config = dict(
    d_model=256,
    d_mlp=1024,
    qk_norm=False,
    extras=['capped logits'],
    init_std_down=0.0,
    batch_tokens=262144,
)
Each number is 200 + 40 x the weight over its row's rms, rounded and kept within 0 to 999. Layers, rows and columns count from 0. The size before them is the row's rms in percent of the matrix's.

# layer 6 MLP down (transposed), 1024x256, rms 0.0511, rows 217-271, columns 64-127
097,242,183,182,209,187,191,237,218,204,264,188,265,186,163,210,169,171,181,155,217,179,157,212,150,247,216,235,258,115,165,211,263,188,174,232,124,149,200,310,217,193,188,176,179,258,207,241,129,241,189,191,176,181,271,252,243,254,217,196,195,172,183,190,199
096,235,199,225,173,243,168,163,195,184,190,245,173,195,213,244,169,229,162,255,201,217,204,204,242,240,227,230,286,194,185,206,177,221,243,162,199,230,263,223,186,233,212,188,277,219,267,159,200,247,252,193,223,130,171,122,246,152,260,198,224,278,139,195,104
095,250,180,231,257,120,150,155,162,182,211,200,174,165,175,236,127,222,239,136,156,171,177,148,211,229,237,210,204,268,136,179,219,155,199,220,171,209,157,175,258,205,222,211,165,190,189,201,190,242,253,169,188,198,146,221,131,167,165,236,139,190,230,243,204
099,212,209,161,212,169,212,197,240,203,136,229,173,174,155,169,176,154,189,227,141,141,168,179,261,179,197,188,229,254,162,189,222,164,230,203,224,164,181,161,244,203,165,214,255,249,151,184,191,166,178,165,227,266,185,170,196,170,238,245,161,168,169,271,210
104,203,235,154,217,258,167,232,206,167,274,182,163,158,245,156,322,211,194,238,220,176,202,203,273,190,213,213,199,200,203,167,112,246,166,252,188,159,306,171,162,223,185,137,231,223,132,147,209,155,162,157,214,209,191,213,167,229,243,176,214,240,242,159,216
098,253,198,180,177,148,242,116,159,237,185,167,189,221,206,222,243,210,174,206,207,139,197,196,230,233,197,283,203,272,181,246,146,247,148,269,124,226,146,208,124,248,249,236,224,155,290,201,228,112,183,218,183,211,196,194,231,240,189,301,209,206,172,167,177
097,193,174,220,174,220,212,175,193,225,130,167,120,112,169,142,260,172,200,201,165,237,208,186,163,253,233,205,171,137,217,148,179,169,244,260,250,186,217,273,226,154,265,220,241,183,199,254,223,205,217,172,208,222,247,167,192,253,255,170,346,197,243,232,88
107,169,136,170,249,221,259,234,149,197,109,204,255,112,232,233,186,140,257,250,201,243,229,246,135,165,239,191,255,238,227,180,209,191,165,229,168,190,200,250,166,154,190,210,229,181,186,198,185,194,204,249,246,99,208,275,159,206,206,163,180,186,231,181,233
097,169,247,263,195,161,187,253,161,176,124,166,224,134,219,207,193,192,248,213,176,136,183,204,173,165,244,225,213,223,171,240,212,134,246,138,193,101,230,249,200,165,210,157,254,207,223,185,220,173,210,182,150,214,205,162,199,142,227,235,176,184,204,133,173
097,237,284,228,162,281,219,238,155,211,171,200,158,238,147,191,180,97,169,157,178,226,199,136,185,128,156,215,122,189,208,170,152,207,181,145,175,239,260,223,205,232,264,192,193,176,169,246,147,188,239,226,142,243,258,226,175,215,191,237,273,212,218,181,233
093,239,165,162,305,190,210,213,185,147,254,187,194,61,241,215,142,226,174,209,194,205,203,195,215,193,319,135,153,227,242,206,219,175,140,186,192,234,275,244,221,191,168,239,192,150,176,162,178,247,221,120,245,115,244,213,302,236,275,243,188,203,163,213,173
099,242,151,230,152,257,200,227,282,211,157,184,173,214,219,167,186,118,209,138,155,183,145,196,227,206,277,200,180,167,215,198,228,133,173,197,199,243,123,242,169,204,284,222,179,150,166,229,246,213,180,200,145,172,179,224,228,233,160,220,194,229,197,173,215
096,166,174,142,155,238,251,232,179,226,233,198,207,210,235,195,235,230,192,108,214,277,199,154,189,226,129,212,131,201,200,212,223,198,198,233,258,203,110,231,181,229,200,154,197,155,180,246,315,262,221,203,155,224,201,184,221,189,181,213,170,236,147,225,128
080,209,184,230,195,147,210,254,159,243,265,149,173,215,252,204,279,270,200,164,227,208,157,231,189,226,218,202,151,165,190,202,264,175,139,202,234,277,164,212,250,167,256,224,225,273,212,264,164,196,169,140,251,110,226,222,205,216,235,145,139,208,176,185,184
091,122,227,215,147,261,167,209,224,181,263,223,236,241,265,152,174,107,199,251,196,236,203,199,193,161,236,249,205,114,153,186,180,179,176,262,176,188,173,246,128,176,184,210,153,184,241,199,178,130,208,154,146,183,206,196,239,220,196,211,233,251,216,213,238
111,177,186,248,142,174,193,192,173,232,217,176,219,188,295,237,174,212,209,218,229,256,71,138,166,340,192,145,265,173,233,135,302,160,187,235,218,169,179,248,139,154,169,144,266,182,203,231,247,237,214,186,178,205,137,176,178,237,261,218,141,165,176,206,230
102,191,148,207,161,150,146,185,134,148,185,248,246,225,187,199,140,161,166,141,255,298,180,168,200,178,150,152,185,160,194,156,228,208,239,166,240,227,165,225,225,185,151,227,211,189,216,160,237,197,204,148,279,172,254,109,183,202,180,160,159,220,214,233,235
099,224,220,206,230,206,161,157,222,221,281,172,184,222,180,232,182,62,186,148,178,233,227,211,192,142,181,211,167,229,211,190,276,174,276,214,224,275,185,184,179,142,223,185,182,245,248,204,183,184,199,202,197,220,180,187,167,276,286,163,161,208,175,206,216
099,268,236,167,276,143,232,123,224,316,221,236,163,205,165,260,198,219,183,155,194,159,161,181,220,228,278,172,129,135,170,159,177,174,242,195,182,198,198,128,190,266,214,158,188,142,179,246,207,218,225,187,222,180,166,174,207,220,179,227,178,172,162,194,202
096,269,225,195,196,239,179,252,217,138,221,214,175,205,193,175,214,183,206,254,192,198,172,250,214,197,167,169,130,219,276,225,223,203,270,158,187,174,182,193,286,193,248,271,208,224,196,198,113,224,259,275,203,226,153,151,236,151,132,188,180,215,187,227,240
097,190,124,186,211,190,162,242,184,229,159,338,131,189,247,189,178,196,203,216,244,178,267,203,212,212,258,235,208,238,213,235,204,181,119,246,165,192,348,132,156,230,233,193,205,201,186,215,131,140,97,192,205,196,229,125,235,252,209,214,230,155,195,232,140
097,147,178,206,209,246,185,178,269,200,221,158,140,163,212,241,230,124,159,192,227,251,230,168,151,149,165,198,115,224,224,228,193,209,209,280,175,183,247,141,159,200,216,213,204,161,132,202,145,187,242,215,204,266,172,180,160,233,231,179,304,187,173,244,269
097,196,209,206,250,146,155,227,169,215,196,210,248,160,209,183,155,146,143,209,146,153,244,238,197,208,158,186,184,101,245,167,208,216,212,188,265,190,161,168,189,189,220,231,215,218,192,200,232,220,160,154,166,138,201,185,157,236,182,214,249,166,173,177,211
096,201,125,228,179,181,189,192,190,219,209,237,213,271,119,205,198,229,245,151,179,113,307,252,187,149,160,176,189,163,267,184,178,235,156,221,229,242,219,178,161,221,221,249,245,221,180,216,269,200,182,217,255,196,262,211,306,183,173,152,264,199,176,190,199
103,248,185,222,176,178,177,222,251,187,201,173,203,137,177,217,195,119,236,162,209,193,232,179,144,123,197,213,199,193,231,195,167,218,163,188,196,171,324,172,219,174,203,176,147,258,199,228,174,125,198,183,257,189,189,183,251,254,251,197,243,172,237,158,230
090,122,164,226,192,206,202,123,133,155,210,191,173,228,229,163,235,176,212,205,176,247,125,184,191,207,256,157,162,206,146,240,232,208,219,182,202,190,177,238,169,267,219,213,238,122,221,260,194,266,295,178,107,163,170,225,167,183,214,182,207,182,215,291,224
095,154,232,198,205,188,177,125,218,173,216,166,296,138,253,188,226,215,150,264,182,207,220,156,194,156,211,222,98,272,176,201,208,239,243,154,185,224,159,236,199,214,144,270,191,262,145,167,192,194,203,263,254,170,199,138,191,182,188,222,115,193,165,120,219
099,284,118,226,248,186,173,228,152,251,279,198,183,156,187,219,226,152,198,246,249,157,192,216,273,196,278,212,288,202,173,186,173,218,205,252,225,253,192,225,195,209,258,212,247,197,241,204,201,197,275,191,138,190,155,212,193,206,221,152,154,179,251,222,155
102,196,201,117,188,172,204,180,131,212,149,284,233,214,196,245,168,234,164,181,174,186,215,205,266,199,203,232,162,147,263,179,179,204,190,197,136,202,144,204,131,135,264,226,233,154,183,235,249,197,203,212,244,262,253,199,138,126,234,185,167,183,246,240,171
089,224,182,213,196,255,272,192,288,311,185,211,240,148,240,193,168,207,169,224,210,195,139,192,196,271,186,164,204,131,226,200,256,195,166,210,235,192,194,107,173,237,241,158,270,197,233,258,141,268,181,229,214,161,186,242,211,223,282,179,157,219,182,230,153
100,271,156,210,167,195,181,177,216,205,96,266,226,250,198,175,135,151,214,227,192,136,242,193,198,195,223,214,171,256,131,199,294,184,159,209,137,193,236,202,233,215,84,213,255,239,152,233,257,164,188,247,198,172,274,172,156,202,172,140,147,200,186,246,278
117,210,248,202,178,217,217,229,225,189,248,309,163,184,200,143,199,254,210,230,218,185,238,194,108,215,220,248,143,189,171,165,181,186,183,182,197,194,140,218,189,202,130,176,185,127,192,192,240,228,152,184,204,211,275,240,151,193,185,221,100,191,210,153,132
098,277,156,220,227,180,190,209,105,207,215,222,223,221,178,240,188,195,143,205,242,193,203,212,229,229,214,185,190,165,198,196,187,245,204,199,182,161,146,169,191,169,189,211,185,261,206,240,133,130,206,211,155,280,264,133,80,238,207,208,207,262,141,236,223
108,91,229,199,157,194,126,204,196,259,222,189,188,154,179,216,176,192,255,202,180,210,110,158,153,210,234,208,211,163,178,242,248,180,221,251,216,209,180,176,217,177,166,248,186,248,187,186,224,196,211,292,271,254,141,214,191,165,215,243,161,214,219,159,245
089,175,210,241,186,194,187,187,200,278,80,150,193,220,214,205,224,189,276,198,171,194,217,208,188,199,238,169,180,151,248,215,183,191,138,118,167,152,265,223,148,176,138,200,118,178,146,262,174,202,180,174,103,265,191,204,189,194,206,235,168,208,174,194,204
098,255,133,191,210,227,119,118,226,139,262,268,232,209,217,231,232,202,139,205,140,177,175,210,137,185,197,216,165,257,206,122,242,169,218,235,171,236,228,163,213,232,221,178,202,248,240,184,166,233,116,220,176,248,240,114,164,145,174,137,221,242,298,133,137
096,174,155,216,135,222,170,199,275,237,183,196,187,175,145,234,142,206,168,181,221,230,240,127,137,178,207,282,191,181,212,250,174,219,231,195,182,248,202,271,258,162,213,182,210,169,200,184,177,217,151,189,210,222,180,220,181,217,268,237,231,154,224,159,235
094,214,190,186,164,220,172,223,199,196,187,191,202,176,234,141,246,214,228,193,191,160,314,182,214,215,202,211,244,141,219,142,210,238,212,221,170,190,200,293,182,205,205,212,217,225,192,208,146,205,143,131,272,182,183,243,197,188,198,174,195,183,165,191,296
093,237,214,216,210,262,208,235,196,174,228,195,220,297,199,187,193,182,208,175,278,170,194,276,176,169,232,233,200,176,244,244,218,145,197,157,172,204,221,141,211,169,247,212,160,228,199,211,187,257,223,214,212,144,225,154,169,216,193,213,200,144,207,207,218
093,171,190,193,238,247,142,234,266,261,184,183,271,207,255,217,162,222,177,236,265,189,192,271,247,212,238,210,239,166,168,223,221,179,148,237,220,172,244,265,187,138,213,196,168,233,198,170,217,247,194,199,220,188,142,203,231,242,229,188,147,204,192,175,250
092,200,224,217,191,251,101,199,221,182,222,238,159,182,186,188,276,216,285,154,220,245,178,142,168,182,170,118,200,199,161,219,227,204,135,208,230,209,162,218,205,160,232,241,211,183,159,157,124,197,251,214,158,280,203,210,174,303,211,113,285,178,167,221,238
097,235,133,174,146,265,177,276,222,158,182,188,159,259,168,202,160,135,193,261,199,252,226,178,142,205,266,184,201,290,203,159,247,155,145,220,242,275,178,279,136,243,195,240,176,249,191,176,99,189,172,287,227,192,174,229,216,143,158,233,193,213,250,235,246
114,229,222,238,287,197,154,175,178,199,240,215,221,176,153,274,189,199,204,194,221,198,113,243,159,230,198,139,216,159,196,136,234,217,183,229,190,279,184,213,178,159,137,208,216,116,177,216,193,297,227,212,206,183,186,171,164,113,276,155,204,190,171,185,208
094,205,229,220,279,224,178,288,220,244,211,227,227,152,261,172,275,174,236,168,107,203,187,185,202,259,190,175,144,206,207,217,225,200,184,202,186,155,176,240,250,178,188,200,214,144,233,203,180,110,185,222,178,186,246,160,120,237,193,247,235,212,195,102,161
109,186,248,161,179,276,248,214,239,213,190,187,115,145,242,230,268,210,163,256,150,216,207,190,189,186,255,279,210,248,126,168,174,193,190,134,185,164,226,210,297,178,186,216,209,182,255,114,187,167,240,239,256,214,210,289,177,222,219,245,193,161,132,225,269
085,200,189,240,191,180,216,193,218,218,174,255,234,204,144,147,260,212,232,241,200,167,171,215,221,234,255,198,217,218,143,179,228,179,192,224,232,205,236,178,236,175,150,278,118,247,222,146,204,262,206,216,212,181,160,130,206,231,191,284,239,219,239,220,180
105,84,253,253,120,181,190,222,188,210,189,239,206,201,178,248,183,205,214,162,224,206,220,278,183,186,115,173,192,198,208,257,192,234,215,186,231,187,222,266,195,240,136,160,238,190,101,178,164,154,159,175,227,169,122,184,220,243,179,143,289,190,214,186,198
090,225,178,151,221,239,172,182,279,169,194,194,201,179,196,258,233,246,181,173,127,198,187,215,201,213,172,145,242,224,185,184,249,241,279,142,225,122,217,195,207,239,287,201,186,217,205,242,147,209,162,180,217,210,245,206,201,198,239,169,141,211,187,264,210
091,260,233,278,155,189,175,187,188,167,170,214,143,191,230,176,185,211,204,160,181,196,187,176,187,130,229,254,167,208,123,250,236,176,247,210,224,223,144,168,201,143,190,195,176,206,206,187,227,173,218,191,257,273,176,183,218,175,247,158,188,150,185,213,225
118,220,243,219,178,174,181,219,210,209,181,203,239,184,219,251,174,199,235,230,141,169,153,173,211,224,132,197,252,227,189,196,180,169,252,249,217,143,202,177,176,195,123,219,191,235,239,160,187,134,219,219,164,308,277,209,195,182,165,221,129,179,219,181,196
093,216,225,138,198,299,263,161,206,168,223,145,181,140,204,162,248,146,155,200,143,164,233,97,199,145,240,291,213,194,265,199,178,203,100,135,143,207,191,168,184,241,242,230,152,183,178,156,209,192,181,191,285,171,183,253,220,184,114,191,165,169,186,170,213
104,208,139,174,188,167,223,180,153,194,152,178,265,223,234,154,175,301,210,142,196,187,250,179,242,172,216,146,186,219,245,147,220,203,203,190,205,260,202,202,166,272,159,216,211,157,279,255,198,202,172,157,227,203,206,248,255,222,202,205,187,174,167,264,197
096,245,155,230,212,251,196,218,166,137,83,242,195,190,128,177,179,226,128,208,165,147,270,192,201,224,199,185,168,209,206,206,164,217,179,180,222,211,323,225,225,160,223,222,209,166,265,253,217,130,235,177,192,175,201,286,167,270,166,185,260,183,169,188,215
109,143,166,181,202,162,144,179,172,157,308,255,207,193,206,127,198,148,228,239,232,269,121,196,207,194,243,241,145,185,177,150,181,235,225,203,206,159,180,185,222,136,107,283,155,180,208,162,189,224,162,179,190,207,205,177,187,194,234,185,173,132,233,230,193
108,161,171,190,165,201,193,214,211,237,211,220,265,206,180,203,239,206,192,227,156,138,169,149,175,194,188,196,149,182,240,177,218,252,183,192,275,219,211,254,173,179,137,142,258,193,189,238,227,225,225,215,269,204,137,192,237,152,27,212,155,192,189,256,145
# layer 6 MLP up, 1024x256, rms 0.138, rows 218-271, columns 64-127
095,241,153,285,180,119,232,273,211,224,199,189,165,236,247,169,200,150,213,159,241,179,191,157,113,178,199,199,180,221,202,163,233,225,207,213,168,202,188,211,147,200,174,189,180,165,252,129,210,303,207,173,175,245,201,176,217,229,179,169,240,148,148,180,174
101,196,263,222,197,301,211,230,282,220,182,242,187,117,246,179,197,167,159,169,242,168,164,236,221,238,154,177,180,131,185,164,256,297,196,201,236,237,231,192,228,223,221,195,155,165,256,150,271,189,150,185,220,143,142,152,228,216,199,172,221,259,161,202,171
100,135,221,227,237,223,219,223,186,208,180,210,281,182,177,173,161,172,155,183,212,159,201,220,236,247,136,240,189,177,268,187,201,157,220,197,248,193,212,203,150,160,179,171,249,189,240,124,185,249,209,267,217,189,183,187,171,160,168,161,197,215,156,172,245
103,161,232,193,138,211,201,212,186,130,279,182,245,203,227,145,239,168,217,185,190,162,157,230,190,218,116,194,129,180,262,162,206,211,246,185,196,134,234,195,166,176,199,116,137,195,152,148,151,255,242,203,167,137,139,161,241,192,211,182,228,226,212,146,181
101,154,183,150,136,158,153,271,143,182,188,228,158,238,239,231,213,181,153,223,279,152,175,155,159,238,219,127,195,187,217,199,207,171,161,203,308,269,238,206,195,213,247,194,178,171,217,202,266,155,163,158,256,217,163,230,273,215,227,234,157,206,211,229,176
100,171,270,147,216,252,244,180,198,244,182,175,247,236,215,206,198,157,155,192,211,213,129,293,217,223,195,122,206,206,188,116,276,212,177,158,180,176,117,157,186,256,171,215,191,164,176,206,182,204,96,168,171,193,164,263,94,209,225,171,149,165,246,162,173
108,158,211,138,193,231,129,243,156,199,253,170,183,273,220,167,171,196,212,211,162,258,190,234,249,151,190,197,191,215,146,214,180,150,161,212,191,169,131,200,153,226,206,221,231,145,215,164,181,203,179,213,231,242,185,246,245,172,193,236,139,212,252,296,232
096,200,199,131,186,225,148,274,134,201,188,212,307,231,208,101,247,246,262,192,253,238,213,198,203,158,234,199,184,204,184,139,164,116,123,210,104,275,179,195,196,223,176,206,246,182,200,259,144,217,236,125,255,230,167,200,201,183,198,172,218,192,148,230,169
100,281,250,212,238,194,205,228,214,170,216,191,251,154,244,228,209,224,188,154,168,218,172,186,172,225,161,183,177,258,157,192,199,299,227,196,178,170,100,185,240,155,242,152,190,121,198,185,198,174,121,197,183,187,221,162,177,200,203,187,210,255,225,142,154
106,258,207,223,133,161,218,221,203,157,212,235,150,163,205,142,201,150,202,203,184,265,149,223,186,189,178,187,257,207,213,288,281,223,154,288,182,167,164,245,215,275,235,179,186,252,208,228,242,172,212,158,248,163,207,154,179,186,277,189,219,253,220,119,180
102,80,263,192,144,227,289,194,208,248,129,187,209,154,187,221,249,181,241,199,287,174,207,263,231,205,145,193,184,218,264,180,222,277,194,227,174,214,225,146,202,230,153,142,208,217,301,199,164,132,271,251,201,213,216,145,189,206,215,218,215,226,181,209,287
095,213,240,255,223,196,250,150,149,235,244,216,254,282,156,233,177,199,108,210,188,162,187,185,168,201,210,150,121,214,199,196,147,220,203,182,245,217,189,209,281,209,187,255,217,210,169,209,197,155,240,157,155,135,162,194,230,138,113,202,199,156,151,193,256
088,198,204,230,196,201,224,205,263,125,157,230,228,233,204,284,190,253,227,222,199,194,241,211,172,129,131,240,237,202,243,193,170,272,215,235,147,160,231,240,168,126,202,172,237,116,184,133,240,200,219,237,125,187,108,220,199,214,174,215,259,263,156,186,102
093,249,185,203,183,130,158,270,193,198,218,200,163,209,183,176,202,239,187,162,204,194,202,207,226,263,223,130,211,207,182,198,189,202,176,218,222,216,152,257,194,178,218,164,171,196,279,218,153,249,199,116,197,188,186,154,178,177,209,256,149,189,204,223,155
103,173,179,224,243,195,167,183,186,138,199,223,135,196,163,189,172,202,281,201,129,219,232,241,151,206,212,245,183,256,168,174,214,208,209,166,183,157,220,160,188,236,207,176,134,146,204,271,215,211,187,273,141,149,265,140,251,264,157,180,243,196,178,177,119
101,121,210,214,168,227,217,210,202,165,211,173,273,263,233,212,219,235,243,160,246,190,170,186,156,223,203,175,140,215,256,177,170,249,175,247,161,220,158,199,184,280,173,192,255,274,228,301,230,185,179,268,153,255,245,162,119,246,173,153,199,188,181,203,283
097,216,220,160,237,154,191,213,176,229,144,109,217,160,160,141,174,248,208,222,168,209,217,192,277,168,105,147,187,234,239,148,173,175,165,144,198,320,206,108,238,197,200,273,267,155,155,247,246,237,236,202,195,243,178,227,251,268,219,184,207,190,179,166,233
099,222,163,240,170,209,151,217,224,203,211,210,311,158,227,111,224,197,207,276,216,254,212,219,212,246,176,115,230,180,215,194,135,178,167,142,135,177,193,154,196,263,236,300,114,207,185,162,187,236,197,242,188,145,216,167,226,209,185,109,250,184,206,202,176
091,229,242,211,241,233,189,211,215,176,153,230,215,171,162,132,147,232,252,241,212,126,243,264,301,316,226,220,161,228,281,165,222,217,172,241,182,182,278,191,182,128,255,124,237,201,156,159,161,287,235,224,206,207,211,228,190,134,237,168,142,249,164,167,152
102,244,223,147,249,203,284,157,146,231,207,181,240,151,160,304,230,254,244,143,190,199,157,228,263,115,213,152,192,191,215,163,149,203,294,266,160,189,182,289,203,244,224,187,176,198,236,184,194,228,272,215,251,171,140,144,208,206,233,116,284,206,177,162,328
096,206,172,206,174,177,263,207,184,73,135,178,263,225,289,136,241,232,226,227,242,127,197,184,171,209,221,188,183,175,197,233,161,209,240,155,176,165,132,188,102,195,208,138,186,198,273,189,215,136,226,127,192,190,141,172,189,215,90,212,210,210,136,184,146
090,221,139,229,178,186,240,169,187,210,184,184,193,178,199,214,220,227,304,186,209,200,128,178,152,132,203,192,187,247,249,163,238,203,214,187,167,211,159,149,237,109,148,261,159,200,171,179,123,246,263,152,142,191,289,204,255,257,128,196,277,219,182,209,202
101,256,181,209,198,177,294,166,202,200,151,192,188,248,248,152,242,122,211,215,134,229,257,198,173,175,216,161,188,172,272,292,289,252,189,193,176,129,151,225,290,242,214,186,235,224,188,173,249,192,202,192,204,244,181,195,243,197,192,155,256,225,152,205,179
108,168,255,123,195,179,116,170,184,191,132,172,135,177,253,199,284,186,211,184,184,237,192,224,200,207,120,195,244,183,184,168,201,204,212,356,143,274,148,162,208,203,197,158,189,198,180,156,237,175,173,215,123,185,210,222,248,221,241,267,236,166,142,224,207
102,270,229,173,189,208,208,175,255,176,198,146,202,108,115,259,213,165,225,228,203,181,246,271,224,193,169,294,222,211,140,195,232,186,190,190,181,195,220,201,202,81,234,128,155,171,200,172,166,187,179,236,271,167,204,237,218,160,126,170,215,177,191,199,207
100,256,148,152,209,195,197,227,112,208,174,261,201,198,189,227,168,228,277,214,185,245,243,205,216,206,182,234,228,251,148,156,182,209,233,190,127,257,223,247,155,196,287,208,137,162,127,212,209,272,196,147,207,200,247,255,162,207,259,181,217,238,247,167,163
103,171,247,217,160,226,173,196,206,232,171,184,157,193,152,139,196,254,223,133,266,197,255,204,141,236,211,210,179,235,186,246,227,183,122,211,211,221,214,208,220,236,201,172,173,193,105,142,218,148,221,176,182,207,281,192,189,185,227,196,246,196,170,279,252
099,267,133,140,153,239,203,205,237,230,154,142,220,208,194,155,205,210,183,117,213,186,254,134,196,163,188,220,253,191,199,196,93,191,131,181,130,214,165,201,278,187,266,170,246,293,162,187,230,219,255,214,213,234,225,247,174,209,226,219,261,146,198,214,168
090,164,176,213,161,158,137,221,144,155,216,229,185,210,147,123,274,244,201,223,261,242,187,168,195,152,222,138,203,184,207,220,155,226,217,186,201,272,148,202,146,228,251,286,245,269,185,252,202,190,261,245,196,135,264,148,158,207,164,181,236,227,232,226,191
102,264,227,255,195,165,172,157,221,162,241,149,200,176,183,137,211,200,246,157,170,258,219,184,210,221,172,195,228,322,172,216,179,241,239,257,180,162,189,141,199,196,227,143,222,197,157,245,226,262,296,205,296,191,146,155,154,179,145,135,230,222,223,241,204
115,266,167,143,178,149,137,146,239,204,182,248,261,184,188,133,169,223,208,188,241,196,227,222,152,177,234,89,223,235,251,154,264,187,191,226,191,293,204,240,232,173,181,191,256,204,204,203,211,283,264,229,162,213,196,282,147,224,229,198,240,163,214,180,183
096,134,214,244,153,132,176,231,219,162,163,202,216,195,190,213,176,222,231,247,157,252,198,205,191,114,179,131,209,198,189,220,186,179,216,248,166,227,144,216,235,140,180,192,106,91,209,234,177,249,153,171,217,207,165,241,207,253,212,262,139,130,214,137,261
106,276,256,178,201,208,245,113,179,184,189,204,178,277,208,189,182,149,251,223,250,192,211,210,206,227,102,180,296,220,171,222,215,211,215,148,180,204,215,178,218,290,158,219,208,193,182,150,193,239,204,238,225,236,220,156,189,125,217,161,223,168,207,264,184
095,143,218,172,240,220,149,298,284,238,264,179,249,123,211,180,193,208,168,156,227,234,183,182,239,149,239,232,178,201,139,206,190,185,164,190,218,101,190,214,270,247,210,192,206,119,295,182,119,193,170,111,248,181,263,219,199,156,192,177,266,194,234,227,231
097,151,189,221,113,188,168,223,154,202,153,225,140,156,197,283,138,258,169,222,198,302,193,188,174,259,112,192,176,204,218,212,192,198,207,170,165,146,177,264,175,227,168,235,179,229,168,254,156,184,204,154,186,207,141,210,229,213,161,260,230,142,153,232,258
101,207,222,223,244,265,177,242,138,189,229,224,227,97,262,211,225,188,237,184,166,194,214,227,246,181,228,180,152,194,179,213,165,177,140,130,222,141,176,155,192,102,175,218,176,184,214,217,261,163,167,232,214,196,175,197,170,198,101,177,251,187,219,186,132
097,206,220,216,217,190,258,215,190,200,253,231,187,168,201,170,229,175,231,162,224,196,184,250,232,136,179,234,122,171,184,183,212,117,232,148,221,261,248,216,212,213,195,193,180,151,151,200,194,307,209,192,164,178,194,263,219,128,87,236,189,214,235,232,190
101,213,216,219,231,189,218,223,209,166,188,167,202,186,229,252,173,188,197,208,259,185,166,203,162,267,162,198,181,201,127,164,194,216,226,122,179,243,230,156,162,131,209,210,249,204,230,180,191,205,206,187,213,169,135,141,187,186,176,104,201,189,174,216,178
097,215,143,237,151,149,228,280,127,195,212,168,138,212,227,234,173,233,229,136,257,179,243,214,158,227,201,145,194,180,128,169,228,278,210,246,223,189,230,213,220,122,198,101,174,165,206,195,264,164,241,187,261,266,160,253,204,262,193,290,206,247,156,220,192
091,219,158,188,272,163,190,166,124,222,191,219,243,182,138,208,210,211,134,166,198,171,204,251,137,223,217,191,209,269,225,192,106,184,166,168,179,168,244,172,177,170,220,191,200,237,177,239,262,170,193,227,170,179,182,173,244,183,180,197,137,195,208,208,207
099,230,216,180,142,160,166,201,192,267,242,265,161,108,195,114,221,161,209,209,146,238,160,161,209,152,206,195,243,161,242,214,148,191,246,244,187,215,221,246,159,283,247,219,95,175,232,155,180,186,226,203,195,174,221,167,222,171,183,190,230,136,234,205,142
109,255,239,219,204,246,178,115,204,164,187,178,193,171,277,220,179,180,156,176,207,245,181,231,209,182,239,170,184,105,179,150,229,165,171,191,228,178,248,245,187,167,189,228,111,154,191,202,190,257,154,227,189,194,233,194,127,194,256,193,175,167,208,271,246
098,148,176,207,257,262,191,198,146,198,177,212,191,224,216,260,188,232,207,216,189,212,172,146,117,224,197,224,231,197,133,252,239,196,188,232,173,248,245,210,230,202,99,217,131,221,191,206,268,215,177,220,185,149,131,234,217,108,199,200,162,263,222,259,240
111,204,234,229,243,214,252,144,200,163,206,203,170,124,140,132,264,200,209,148,204,223,237,224,209,212,159,261,171,190,224,276,260,248,212,181,236,234,324,242,269,249,246,129,222,105,210,187,209,163,200,156,233,216,203,216,166,214,292,206,203,214,189,165,161
086,183,210,263,194,283,257,213,182,218,215,142,160,206,198,174,184,184,197,123,215,205,250,196,170,184,180,166,196,180,146,267,178,191,157,211,153,145,221,204,156,236,229,172,157,162,159,168,223,117,152,248,183,258,263,196,198,258,235,224,184,223,194,161,188
106,141,109,214,198,236,247,202,149,252,220,150,182,185,210,183,139,191,160,142,223,144,271,199,240,240,243,279,173,218,196,159,234,201,181,223,211,204,107,188,244,152,249,251,246,139,224,219,254,192,229,238,230,255,256,231,220,187,208,175,142,235,190,221,275
095,194,207,195,154,192,157,262,165,174,181,186,207,270,193,189,205,155,195,135,231,251,140,223,187,208,205,179,160,248,287,147,179,150,196,186,252,223,210,196,186,194,186,113,213,149,173,215,144,206,239,170,223,226,182,259,257,250,202,233,238,197,300,179,170
094,215,209,138,205,254,192,173,253,206,220,206,194,203,181,210,198,138,178,186,253,203,231,202,142,249,191,171,199,166,233,225,265,211,79,207,204,200,171,194,147,166,185,203,221,159,178,211,206,222,119,162,136,143,197,231,101,224,236,236,197,201,248,216,188
106,191,204,244,231,226,201,269,180,217,123,226,270,186,224,235,232,249,216,148,166,263,172,222,176,170,141,181,274,196,261,209,231,244,203,246,286,201,179,256,193,189,226,279,127,159,236,214,217,263,150,226,247,224,195,205,175,178,234,162,247,195,245,177,181
097,217,176,188,230,150,127,282,196,192,193,229,230,221,202,209,218,266,252,232,244,177,181,153,228,210,212,140,200,191,212,166,260,250,235,231,143,173,184,226,158,191,205,219,232,231,157,174,200,238,233,286,182,258,259,213,220,192,210,233,289,210,242,173,126
101,213,283,229,217,192,221,214,108,132,210,188,180,111,223,196,219,159,155,217,246,243,184,167,270,212,168,131,218,202,221,118,227,230,195,217,180,239,252,174,110,308,173,251,176,231,212,187,178,219,204,230,165,191,202,173,193,156,220,251,199,161,287,194,206
097,237,227,190,196,101,208,187,195,212,206,243,263,194,150,267,239,188,178,251,239,188,206,163,231,272,174,168,265,199,206,161,196,175,212,181,196,142,223,139,176,190,193,208,182,201,230,190,277,269,181,201,238,244,216,193,153,244,185,117,210,156,107,204,221
103,256,156,275,166,271,179,177,209,171,220,234,239,233,193,108,170,278,187,211,205,213,217,243,170,260,203,188,238,188,187,153,208,230,207,203,134,240,219,218,202,198,163,170,123,218,197,145,189,203,173,189,289,220,221,207,239,256,236,192,220,260,154,178,233
105,172,219,160,145,219,242,171,161,198,235,252,211,217,253,286,218,179,206,171,268,189,161,170,227,194,146,202,205,208,201,159,212,197,186,196,169,173,244,185,151,291,122,256,177,296,240,275,296,149,225,239,149,223,152,160,183,208,142,212,222,247,225,198,237